config = dict(
    num_attention_heads=10,
    head_dim=64,
    vocab_size=40984,
    norm_eps=1e-06,
    attn_scale=0.125,
    init_std_qkv=0.0246,
    init_std_up=0.0246,
    optimizer='muon_variant',
    beta1=0.9,
    lr_head=0.00292,
    dataset='wikipedia_en',
)
Each number is 50 + 10 x the weight over its row's rms, rounded and kept within 0 to 99. Layers, rows and columns count from 0. The size before them is the row's rms in percent of the matrix's.

# layer 5 MLP down, 640x2560, rms 0.022, rows 497-639, columns 1760-1799
098:44 50 58 49 47 47 53 47 43 49 48 47 48 41 45 50 40 38 63 34 64 52 23 47 52 36 50 47 65 58 65 33 60 38 51 66 36 48 56 62
096:57 61 37 29 44 34 42 38 25 53 60 68 55 43 36 56 43 46 45 40 61 48 39 53 54 50 16 67 52 56 37 36 49 53 50 32 42 44 55 56
098:51 54 62 44 74 66 38 54 80 61 56 37 55 45 45 41 54 42 53 50 43 50 53 44 38 64 61 41 38 53 52 60 48 63 47 46 67 48 36 50
096:42 45 51 64 52 45 39 49 59 64 58 43 48 48 51 33 57 69 47 43 63 28 47 44 67 54 64 67 33 48 51 72 76 45 39 31 56 59 44 72
102:38 43 34 53 49 60 65 53 45 34 51 47 50 58 48 59 44 70 63 50 29 53 30 45 48 48 62 47 46 61 50 65 34 67 51 57 43 54 41 51
099:64 53 35 35 35 47 49 41 77 65 58 55 46 39 37 50 53 57 47 47 61 61 63 45 47 38 42 32 56 41 50 49 29 54 43 46 42 47 48 49
100:53 42 45 62 32 37 48 33 50 39 40 46 48 56 43 47 48 65 58 42 44 45 50 39 33 55 43 55 60 56 45 52 57 64 37 47 57 51 55 62
100:56 49 45 37 38 53 34 41 50 46 47 54 57 54 58 39 53 44 80 50 48 52 55 58 41 36 40 48 51 46 52 48 50 54 55 55 50 27 82 51
100:50 45 50 39 44 33 60 51 39 28 54 36 37 44 27 53 48 57 50 41 46 43 66 44 64 46 64 39 65 47 48 54 66 36 34 48 55 34 65 56
100:48 56 68 37 53 38 63 61 32 62 27 43 63 51 46 44 40 46 67 50 67 54 44 55 68 40 45 23 28 40 57 53 53 24 72 37 50 53 54 62
099:61 48 50 40 43 39 58 54 55 57 34 61 51 63 42 62 50 68 71 55 65 59 34 62 46 51 57 43 29 58 55 50 38 40 32 46 59 57 38 44
099:56 57 57 59 60 59 48 38 51 57 56 56 52 37 41 60 59 49 42 39 37 69 47 57 50 57 58 53 57 45 33 52 63 59 54 46 50 48 57 67
104:54 46 58 56 43 48 68 30 44 30 45 73 36 52 33 48 55 37 26 44 58 72 44 58 37 45 54 49 44 60 55 49 54 46 51 47 42 53 66 62
099:51 59 21 69 32 51 62 56 60 48 67 49 34 38 41 57 59 63 44 52 49 66 50 40 44 49 44 43 53 52 47 63 37 69 53 52 42 57 43 55
097:55 60 20 50 56 50 59 58 53 54 51 48 43 61 42 50 64 79 53 29 36 63 38 48 23 69 51 46 45 38 47 60 50 46 54 58 50 48 56 42
103:61 48 29 49 60 57 49 61 59 51 51 38 54 45 25 47 48 52 61 60 55 77 57 59 58 42 53 44 45 33 61 43 49 49 54 44 41 47 64 32
102:59 58 42 28 51 40 47 33 51 68 49 63 65 57 53 36 45 51 44 55 54 61 61 45 49 43 55 54 77 43 52 47 48 54 28 58 51 53 65 45
103:35 59 49 56 64 54 57 25 52 39 55 50 45 53 44 52 40 67 25 29 68 43 59 48 54 44 52 37 53 48 53 42 50 41 68 54 37 49 67 59
098:48 48 53 75 76 48 46 59 59 49 39 56 65 75 36 57 53 50 31 41 48 56 41 63 51 55 49 45 54 49 41 51 48 48 61 42 38 39 57 58
100:54 31 64 54 56 59 65 58 53 50 72 33 51 48 56 47 44 59 46 57 71 57 46 48 57 48 54 50 38 47 58 44 39 40 54 48 50 61 32 54
101:58 32 46 45 46 45 66 41 42 51 35 53 40 51 39 56 45 42 72 40 53 45 66 41 32 56 49 45 37 57 45 48 54 61 59 48 48 42 61 44
099:46 42 34 45 40 54 44 28 44 55 53 25 45 46 56 47 53 47 38 42 54 41 49 49 47 62 44 49 45 55 44 48 45 46 45 39 64 52 41 53
102:48 50 57 65 64 39 48 28 61 59 53 63 49 47 74 61 27 44 39 46 45 45 46 54 54 59 40 51 41 64 57 45 40 46 56 58 64 54 46 45
100:45 61 56 49 30 70 27 40 48 30 55 45 49 53 40 47 53 74 32 55 47 60 61 46 53 52 49 58 71 49 33 35 50 31 50 46 43 53 51 59
097:62 46 34 71 48 47 60 09 77 45 50 53 54 52 49 52 35 44 63 56 64 45 45 59 54 47 48 50 56 56 36 43 60 60 57 39 31 47 64 38
102:58 62 59 43 40 62 59 36 52 46 51 35 39 49 36 44 52 36 50 61 41 38 56 54 40 45 58 58 43 42 54 59 54 46 43 34 71 60 40 51
095:60 51 45 52 38 55 42 50 27 29 49 69 48 33 43 47 45 47 55 68 54 41 57 49 56 50 41 41 38 39 49 70 49 50 50 63 49 50 46 50
098:60 50 48 44 38 60 51 38 42 42 60 34 41 56 55 67 59 38 36 63 56 45 65 38 48 42 63 55 49 43 57 71 45 59 45 46 38 63 57 67
099:49 52 53 47 77 48 58 36 61 59 37 58 47 60 47 63 55 43 58 41 36 66 56 44 44 49 52 47 56 62 59 65 55 48 52 54 35 47 51 37
097:60 38 58 75 34 55 51 63 52 50 51 46 39 35 62 55 64 42 46 50 38 46 35 46 53 43 62 44 56 62 57 46 48 77 71 44 37 33 41 39
099:62 36 51 51 45 46 44 72 54 29 35 46 52 51 50 47 38 55 46 47 44 54 65 67 52 51 64 48 39 48 62 54 46 49 58 51 52 54 55 41
100:63 45 57 65 75 51 52 61 40 48 48 49 50 43 28 54 49 48 35 38 48 54 44 38 41 40 52 69 55 58 51 49 30 50 50 48 57 52 63 53
101:48 38 40 56 53 50 56 36 55 38 45 55 37 44 62 48 54 63 56 55 37 55 61 61 64 59 48 31 56 33 36 50 44 32 54 35 61 43 46 40
095:58 46 45 55 40 22 68 42 37 40 42 57 62 34 36 63 58 65 37 42 30 44 71 59 49 53 43 54 61 45 63 43 45 53 57 51 34 52 43 48
099:44 49 57 71 56 29 31 76 70 41 54 46 46 56 50 43 55 75 45 66 46 34 26 44 32 54 55 49 66 61 51 60 35 53 63 68 44 62 38 51
101:75 60 48 44 65 45 33 52 48 40 56 44 21 67 53 63 37 46 67 63 40 46 64 37 63 49 41 32 37 72 38 57 59 38 24 51 30 54 26 59
099:52 61 57 38 42 40 60 50 36 48 51 48 68 52 47 37 66 53 73 53 33 34 56 47 48 47 52 43 36 41 53 47 53 46 61 59 54 46 28 37
100:46 61 54 46 49 65 70 51 61 45 51 43 51 56 35 46 44 54 53 51 38 44 48 40 39 56 41 58 52 43 58 66 49 47 38 46 51 44 48 60
102:50 50 64 60 48 47 51 45 46 59 60 56 41 56 47 37 51 59 44 59 38 41 38 52 26 45 68 56 75 53 51 67 43 43 57 53 18 50 48 49
099:45 61 52 45 50 45 51 30 41 53 61 50 43 62 55 60 56 20 43 53 38 44 65 52 62 54 55 49 49 45 57 58 50 59 44 57 64 46 67 66
104:50 60 60 59 47 40 58 37 44 49 56 47 57 36 69 60 32 55 36 60 55 50 54 44 49 48 44 34 41 39 58 57 58 49 60 61 56 55 63 51
099:50 54 46 70 42 56 47 42 39 42 66 44 53 46 44 51 55 48 38 44 56 52 55 49 48 63 59 48 36 50 68 34 56 48 55 40 65 33 21 64
096:51 52 38 46 64 61 42 59 45 35 53 48 63 45 44 45 34 46 37 40 55 48 42 31 46 65 51 66 68 60 38 47 28 60 36 47 47 63 50 43
101:68 41 50 53 45 64 60 59 60 45 50 59 66 64 39 75 72 60 74 46 61 53 44 32 34 60 59 45 53 54 50 58 53 51 66 70 52 64 48 41
097:63 61 55 45 62 41 38 34 60 56 50 37 44 40 42 54 41 65 63 42 43 44 29 38 60 30 38 60 68 58 59 51 41 53 52 61 71 50 48 53
101:57 57 34 45 46 46 47 50 49 35 50 66 51 37 47 45 60 39 68 44 43 45 48 56 47 50 54 42 51 48 45 39 40 54 47 68 50 63 44 50
101:42 63 57 48 54 38 51 60 66 49 52 40 47 55 43 42 39 54 42 48 54 48 51 51 55 52 43 52 41 60 50 55 52 61 59 37 31 57 68 47
097:55 58 67 50 48 43 43 47 48 41 43 19 61 44 44 40 43 43 35 53 35 61 34 59 66 34 57 62 62 49 52 51 56 52 51 48 67 38 49 60
099:60 52 54 65 37 40 45 36 56 42 40 54 40 48 58 74 67 66 41 52 48 46 64 48 37 47 55 59 29 56 26 58 43 53 46 37 52 47 72 55
097:56 49 40 55 53 34 48 60 68 53 50 50 47 47 44 56 47 37 41 38 58 48 64 38 56 46 42 63 46 55 54 70 58 47 58 48 70 50 37 54
099:37 45 42 56 57 44 55 48 50 55 42 62 58 46 53 48 56 50 35 43 46 56 76 57 33 48 58 36 59 52 49 56 68 58 49 52 61 58 54 32
099:68 35 49 56 50 47 45 47 53 38 48 42 44 61 41 63 40 43 52 53 39 48 59 54 52 62 52 48 43 45 20 65 50 66 64 30 63 43 53 46
097:65 44 29 69 44 55 65 35 45 45 36 56 46 59 60 59 50 45 62 42 53 65 67 39 48 57 40 56 48 40 39 48 59 73 57 51 65 61 51 44
099:54 49 64 42 43 21 66 49 62 48 57 22 62 50 48 29 40 68 33 44 42 41 65 54 60 37 55 63 33 53 51 38 52 47 57 34 49 33 40 54
101:57 54 62 46 32 47 60 55 45 44 58 46 47 52 34 63 54 53 63 41 40 51 58 67 57 43 56 40 33 41 33 34 53 57 41 69 53 46 60 32
098:49 46 45 63 59 54 61 57 56 49 40 70 46 59 49 32 44 58 54 42 48 56 29 40 37 44 58 61 67 48 46 50 47 33 35 43 23 48 47 54
101:52 45 61 54 52 44 59 61 57 54 48 64 55 47 50 41 53 51 73 52 53 73 56 38 65 71 46 63 51 53 45 59 54 41 55 59 22 53 52 59
098:64 49 57 59 38 48 46 28 52 49 52 68 58 51 58 37 38 50 47 64 56 60 49 74 40 54 63 67 51 63 61 63 47 43 46 68 43 43 49 42
099:58 62 46 54 43 55 51 59 55 43 67 38 51 52 59 47 54 52 62 57 48 48 45 46 54 51 65 47 36 53 52 44 53 61 43 60 42 54 41 49
098:45 51 50 75 58 51 71 49 51 53 53 49 60 62 29 54 46 53 43 50 43 44 61 54 63 76 61 38 52 48 57 36 52 39 52 46 55 43 55 57
101:64 40 59 45 34 57 48 39 50 44 45 34 41 37 57 48 46 30 61 51 44 59 55 54 49 56 52 43 44 45 64 47 48 48 29 88 63 50 50 52
098:46 43 62 55 29 46 51 44 61 46 37 53 53 60 33 35 45 41 51 56 61 49 49 53 49 36 47 57 48 66 57 59 50 56 54 32 53 57 71 58
100:29 68 38 35 54 53 48 48 60 58 42 72 53 37 35 56 50 55 60 50 64 63 49 55 54 33 44 41 52 62 36 62 53 53 60 64 55 41 36 67
101:43 57 48 49 64 33 37 57 29 62 54 64 52 64 62 43 53 51 36 48 52 41 51 60 51 48 33 56 39 35 50 57 54 42 62 56 53 59 34 52
100:57 51 49 61 64 51 47 72 55 37 76 44 34 70 41 43 50 83 28 44 51 49 39 62 53 50 50 31 53 32 52 46 52 52 62 61 31 52 40 59
098:70 60 46 57 53 48 54 76 42 36 51 43 40 46 46 54 54 50 46 48 56 51 61 36 44 67 45 51 65 47 60 63 36 31 54 48 51 50 54 43
105:56 55 46 32 53 36 54 63 49 48 61 51 55 54 48 47 41 43 58 67 50 57 38 31 60 59 42 43 36 67 52 53 54 38 51 38 55 39 30 44
099:57 62 52 37 63 47 27 54 63 55 51 53 57 40 57 53 57 43 63 51 51 41 51 51 50 41 59 62 52 52 69 59 48 60 56 46 53 45 49 46
096:24 41 48 55 40 85 63 54 56 50 59 54 55 44 54 60 60 69 52 50 48 52 52 46 40 69 37 56 52 58 70 46 50 46 48 54 47 46 59 39
099:39 44 43 61 60 50 35 54 56 58 44 63 61 44 55 41 53 55 48 60 50 29 30 42 50 42 45 47 66 46 44 39 49 54 54 52 61 47 69 46
100:57 34 37 35 36 51 45 52 48 38 44 40 49 48 55 51 52 70 55 58 46 57 55 59 51 55 42 62 48 57 46 54 36 60 60 48 47 42 77 62
099:33 49 50 47 47 55 40 69 57 33 51 26 47 47 56 36 46 43 44 51 34 57 29 31 67 44 48 50 59 57 75 57 52 57 39 61 64 50 47 42
100:44 40 34 58 56 47 62 72 36 33 45 53 24 57 46 52 52 56 60 39 43 52 45 54 64 44 29 54 59 75 47 40 62 68 50 53 33 44 55 52
100:74 60 50 50 60 31 70 65 45 42 73 60 61 73 42 46 48 41 50 49 38 47 55 46 58 46 40 55 33 54 49 46 56 20 56 62 38 47 44 58
099:45 47 42 62 37 45 33 46 49 64 46 45 61 56 66 41 49 49 23 35 36 46 26 44 60 55 31 38 24 57 52 56 49 36 41 51 47 43 61 62
101:53 75 52 60 27 49 46 48 47 43 53 46 51 54 42 39 45 54 53 66 61 50 52 56 41 51 53 51 58 49 38 54 57 66 47 61 49 45 61 46
098:30 51 53 52 56 69 53 55 57 45 48 42 53 37 43 51 60 42 49 29 37 45 62 54 58 52 53 56 62 47 52 62 40 47 38 46 55 51 47 50
098:46 56 64 47 60 72 75 39 57 38 51 37 55 51 35 67 43 44 54 57 56 62 35 50 46 46 40 46 23 53 65 54 69 62 50 49 59 50 51 44
100:55 53 50 49 40 52 60 44 59 42 43 47 59 57 50 50 30 56 45 66 41 50 67 66 54 43 41 56 51 53 50 66 51 67 52 39 47 45 29 56
103:37 53 34 66 52 66 64 50 63 52 44 57 37 51 44 44 47 49 48 43 58 30 50 47 55 50 32 50 49 46 50 34 58 48 40 47 67 46 63 45
095:65 42 48 46 45 66 44 49 48 56 57 37 36 61 44 56 45 71 45 37 29 51 57 40 50 61 65 73 60 48 55 63 49 78 52 55 32 46 40 50
101:45 46 56 52 48 61 42 44 37 46 55 68 59 32 55 69 56 70 47 55 43 66 29 64 41 61 50 61 48 48 50 50 30 35 74 48 65 61 56 56
099:51 69 62 49 57 52 34 38 39 55 40 46 42 35 61 18 49 34 49 57 57 46 53 46 49 31 45 44 45 49 39 46 44 36 41 36 50 42 72 62
100:53 56 38 62 37 52 53 78 37 50 67 45 46 51 50 59 28 55 62 51 55 56 58 55 47 59 40 60 66 45 54 48 52 59 60 68 49 59 40 47
102:38 71 56 54 42 45 35 51 55 54 63 45 48 47 58 38 49 38 68 46 40 26 62 54 54 47 51 47 46 45 46 62 51 56 39 40 62 44 47 42
099:53 42 50 25 56 68 56 40 45 66 48 44 63 39 53 60 49 55 48 40 42 71 54 53 49 49 58 51 63 49 47 66 48 45 46 43 39 61 44 52
100:67 51 35 59 42 31 49 54 40 59 66 35 46 58 42 43 38 48 41 62 53 38 54 26 57 55 43 57 49 49 60 66 19 58 38 53 23 68 63 41
101:41 55 42 57 57 70 46 34 53 55 40 35 31 44 50 64 59 47 48 52 44 64 42 51 60 48 33 43 56 37 44 51 52 52 57 64 57 48 42 58
102:47 53 41 53 60 45 62 42 52 51 41 64 60 53 71 40 43 48 63 62 25 57 49 29 43 37 37 62 42 43 43 53 56 50 45 52 53 59 60 51
095:46 58 35 52 55 23 38 34 64 49 47 44 32 58 61 47 61 60 43 56 52 44 64 45 51 50 67 48 65 57 42 73 47 51 60 60 69 54 44 46
099:53 38 52 79 51 50 28 49 52 43 50 52 59 40 55 48 63 49 37 48 34 36 34 42 53 45 69 52 53 48 41 54 53 50 64 40 44 60 52 51
100:37 57 49 30 41 59 56 49 48 45 42 43 49 43 52 39 46 57 32 55 39 44 55 54 77 54 58 43 59 43 35 60 64 64 54 54 25 34 67 57
099:39 64 42 36 48 33 35 45 56 63 46 57 57 44 38 52 49 46 43 49 44 58 58 39 59 43 56 52 46 34 53 48 33 73 40 53 57 47 36 44
099:50 41 41 49 38 39 50 30 49 39 63 79 47 36 51 50 58 41 65 37 45 57 51 50 57 51 40 50 59 39 52 64 38 64 55 60 46 61 48 49
098:50 46 51 44 63 35 38 50 55 51 57 72 54 47 59 48 55 52 64 45 52 61 37 27 41 69 44 36 33 51 56 35 54 40 47 65 56 47 38 54
100:46 53 44 49 46 40 64 60 52 51 48 42 45 43 42 37 36 53 44 51 66 49 62 58 50 53 42 54 29 29 51 40 31 39 74 45 46 68 49 55
103:57 58 44 40 40 56 44 70 49 53 58 55 84 61 43 35 52 51 42 53 52 63 48 41 45 52 45 42 53 47 33 80 66 65 53 57 67 43 52 40
098:35 39 49 42 51 36 50 57 44 53 55 57 58 61 49 52 55 54 53 38 65 47 42 44 57 57 36 44 41 49 68 53 53 57 72 59 65 52 47 28
100:60 68 53 33 40 54 42 56 39 50 55 38 48 54 24 52 44 63 60 69 48 56 53 69 45 40 47 64 50 61 59 34 44 45 50 48 38 44 42 50
101:32 50 63 36 55 35 44 43 62 57 44 48 37 60 51 39 43 45 64 58 55 40 41 54 48 51 54 50 56 46 36 62 60 54 51 41 39 42 47 71
103:64 45 43 43 32 50 42 39 49 42 39 31 44 63 51 54 51 51 30 55 53 66 71 54 40 50 55 50 46 67 41 64 32 42 51 43 44 56 59 61
097:55 78 47 75 55 56 62 40 51 40 61 43 63 50 57 43 53 62 43 43 65 67 60 61 51 43 45 52 62 40 57 36 65 53 37 60 38 61 50 51
101:48 63 60 46 58 28 52 37 68 54 42 47 62 63 59 55 60 55 44 40 37 78 65 57 50 63 62 48 45 44 46 48 54 53 60 57 42 48 63 57
099:51 59 57 52 56 58 58 34 48 53 55 54 57 52 48 47 57 44 48 55 50 53 63 58 63 53 66 39 45 56 50 59 53 42 59 56 57 56 41 47
105:41 60 59 61 68 48 72 38 44 51 57 44 61 57 46 52 45 44 35 38 54 66 60 43 41 56 39 45 47 52 44 53 57 65 41 51 56 54 30 38
099:51 35 59 43 41 59 57 51 56 57 40 48 42 64 42 54 34 40 63 50 63 56 56 64 66 56 45 30 42 51 60 51 49 50 61 64 62 48 54 32
100:43 61 45 66 51 30 51 73 54 62 37 47 70 56 53 45 57 50 32 42 57 50 46 44 55 51 46 57 72 45 56 38 33 45 53 49 50 43 37 37
097:75 45 48 54 50 27 34 45 24 53 61 42 46 49 40 45 58 47 58 53 55 49 56 45 60 59 59 41 39 53 48 67 52 48 52 38 50 61 68 56
094:47 59 58 73 49 40 48 42 59 54 40 51 61 36 38 58 56 45 46 40 55 63 42 61 54 35 43 41 47 67 40 46 45 49 52 56 44 26 55 30
103:72 45 45 48 48 60 43 75 62 42 43 52 49 48 48 47 26 41 62 54 72 52 45 52 56 64 50 58 49 48 55 72 18 52 66 55 57 57 45 53
101:40 75 39 45 53 46 77 49 53 41 36 43 66 34 51 57 57 43 31 48 52 48 69 54 51 49 42 51 57 53 33 33 51 46 59 41 46 52 51 62
100:47 63 49 43 48 46 65 39 40 61 57 46 32 51 60 56 44 40 55 50 45 38 53 38 40 50 62 48 44 40 63 31 39 33 47 53 60 41 71 58
098:52 52 58 41 46 53 46 42 75 47 56 50 52 44 57 44 46 52 60 56 44 44 56 46 59 56 53 44 63 37 57 46 47 47 51 31 48 55 55 59
101:66 29 24 45 40 43 54 45 29 50 49 57 74 62 51 43 29 48 49 41 57 52 51 62 55 39 57 54 53 39 45 45 42 59 43 64 54 43 60 50
097:49 48 50 47 55 54 43 46 57 54 58 74 51 46 52 46 48 71 53 49 54 51 49 42 40 48 46 58 49 48 46 56 57 22 45 58 61 53 49 57
096:37 69 35 38 47 41 53 45 51 63 42 35 50 30 39 55 47 40 47 52 47 53 49 49 57 46 43 66 51 58 67 48 46 26 45 46 47 75 50 53
099:44 63 55 46 46 59 59 34 53 47 48 49 48 51 54 51 65 56 44 56 62 43 56 43 51 56 58 48 52 43 46 47 44 45 62 46 54 40 60 90
100:44 46 29 35 41 57 59 77 65 60 41 46 53 49 47 49 52 40 42 41 57 56 46 36 34 64 61 43 45 41 47 41 50 55 58 53 49 46 38 58
101:32 40 42 36 50 52 50 64 61 56 56 47 44 70 42 43 53 51 29 61 48 38 62 39 33 51 41 40 60 35 56 49 65 55 31 46 44 58 69 32
102:56 48 59 52 55 51 52 59 47 51 65 60 48 47 53 41 50 46 50 60 48 64 42 64 44 46 51 65 48 39 51 51 49 54 41 71 55 67 70 53
100:61 68 71 59 54 57 44 53 44 55 57 43 47 42 48 72 46 52 59 37 48 26 61 59 50 44 49 71 52 50 53 49 73 49 69 40 65 60 43 61
099:34 49 48 60 41 57 59 55 52 42 30 33 41 59 43 43 52 55 58 53 47 54 38 62 43 51 37 50 45 56 53 69 44 57 46 43 71 52 53 56
099:44 45 50 46 59 38 46 62 60 55 54 54 57 60 42 35 52 49 67 55 54 22 45 42 46 45 68 52 54 49 47 54 53 53 35 59 47 52 43 40
105:50 47 46 57 53 58 47 41 56 58 53 57 71 44 60 56 52 33 38 51 50 44 55 56 47 55 50 46 47 60 45 53 63 66 34 43 54 49 54 53
100:41 40 44 51 55 69 62 53 73 42 37 37 37 41 70 53 42 49 53 48 37 52 46 38 40 35 31 48 62 44 60 39 52 61 40 60 46 51 52 32
098:32 52 58 45 46 59 59 41 45 52 46 60 50 60 41 31 53 61 43 41 45 40 61 27 52 35 58 56 51 40 43 56 55 50 45 45 48 46 32 50
097:53 57 53 23 25 55 49 32 71 40 32 53 54 50 38 39 59 45 41 43 51 57 39 57 53 46 63 43 52 45 52 37 54 42 56 76 48 38 53 50
098:32 46 44 44 59 59 55 29 34 55 34 44 53 53 53 29 53 39 41 72 61 44 65 53 51 37 44 55 49 48 53 43 49 55 48 43 54 32 42 58
100:31 55 38 38 39 57 43 48 52 68 30 39 34 54 52 69 57 66 23 47 55 23 72 50 43 46 37 59 61 62 62 68 63 48 55 45 53 45 52 44
100:49 56 39 39 52 43 46 52 47 50 41 53 45 57 54 49 61 57 39 35 52 41 46 30 46 77 56 47 55 43 46 68 37 62 54 59 59 42 67 53
103:43 54 45 42 62 26 59 46 52 48 43 67 48 36 45 46 49 61 52 46 56 58 46 61 63 39 64 52 47 55 47 51 35 72 35 58 52 50 45 36
096:49 45 53 34 46 68 68 33 49 56 47 31 39 56 53 54 47 50 64 53 47 36 46 50 37 62 47 41 56 47 55 60 47 43 73 65 47 42 44 54
102:67 49 56 53 33 30 37 53 48 42 40 71 63 50 57 42 63 45 44 44 52 60 47 60 55 43 52 40 55 54 40 40 47 42 30 56 31 54 73 59
099:56 29 57 54 42 56 53 56 47 49 42 40 39 44 63 57 50 54 43 58 42 53 52 54 43 62 55 51 60 52 42 54 59 81 46 41 40 64 44 49
100:54 36 46 25 56 60 60 72 47 44 53 56 53 43 63 46 50 57 46 58 47 33 31 57 62 47 35 47 54 51 69 40 47 59 53 58 41 71 49 31
099:43 68 59 51 51 41 37 57 43 43 79 48 53 39 57 52 40 57 49 39 46 66 57 47 24 53 50 50 45 49 48 35 49 61 33 48 46 44 47 80
100:44 55 38 51 60 54 42 37 68 47 59 43 45 50 46 57 61 44 35 54 51 61 64 52 43 58 48 61 58 49 49 54 47 50 36 45 53 43 53 35
103:50 28 55 32 45 55 46 73 46 56 65 45 49 53 52 51 50 55 49 47 33 43 63 56 48 35 65 54 51 43 60 54 42 46 49 36 67 61 54 67
098:57 43 61 36 75 49 44 69 49 69 45 50 42 48 48 47 36 41 44 44 63 40 47 56 46 56 34 50 50 68 39 55 54 59 61 38 28 45 50 36
098:50 51 65 65 52 51 57 53 54 46 50 52 41 52 55 59 54 30 29 67 44 71 49 39 49 54 49 59 44 52 50 41 44 53 38 46 48 52 71 38
098:33 60 64 54 33 34 53 42 59 51 37 73 59 45 35 34 54 38 42 43 52 60 60 42 62 68 60 39 45 45 35 55 67 49 49 53 54 38 67 44
102:43 52 48 52 45 41 60 45 59 47 53 58 62 49 48 54 55 17 44 53 34 51 52 35 52 54 44 60 59 53 46 38 31 43 55 60 56 54 57 23
099:76 46 61 45 45 46 42 60 60 36 51 49 59 53 56 43 58 48 40 48 42 37 25 56 52 40 42 45 33 49 59 48 42 68 48 59 40 64 43 26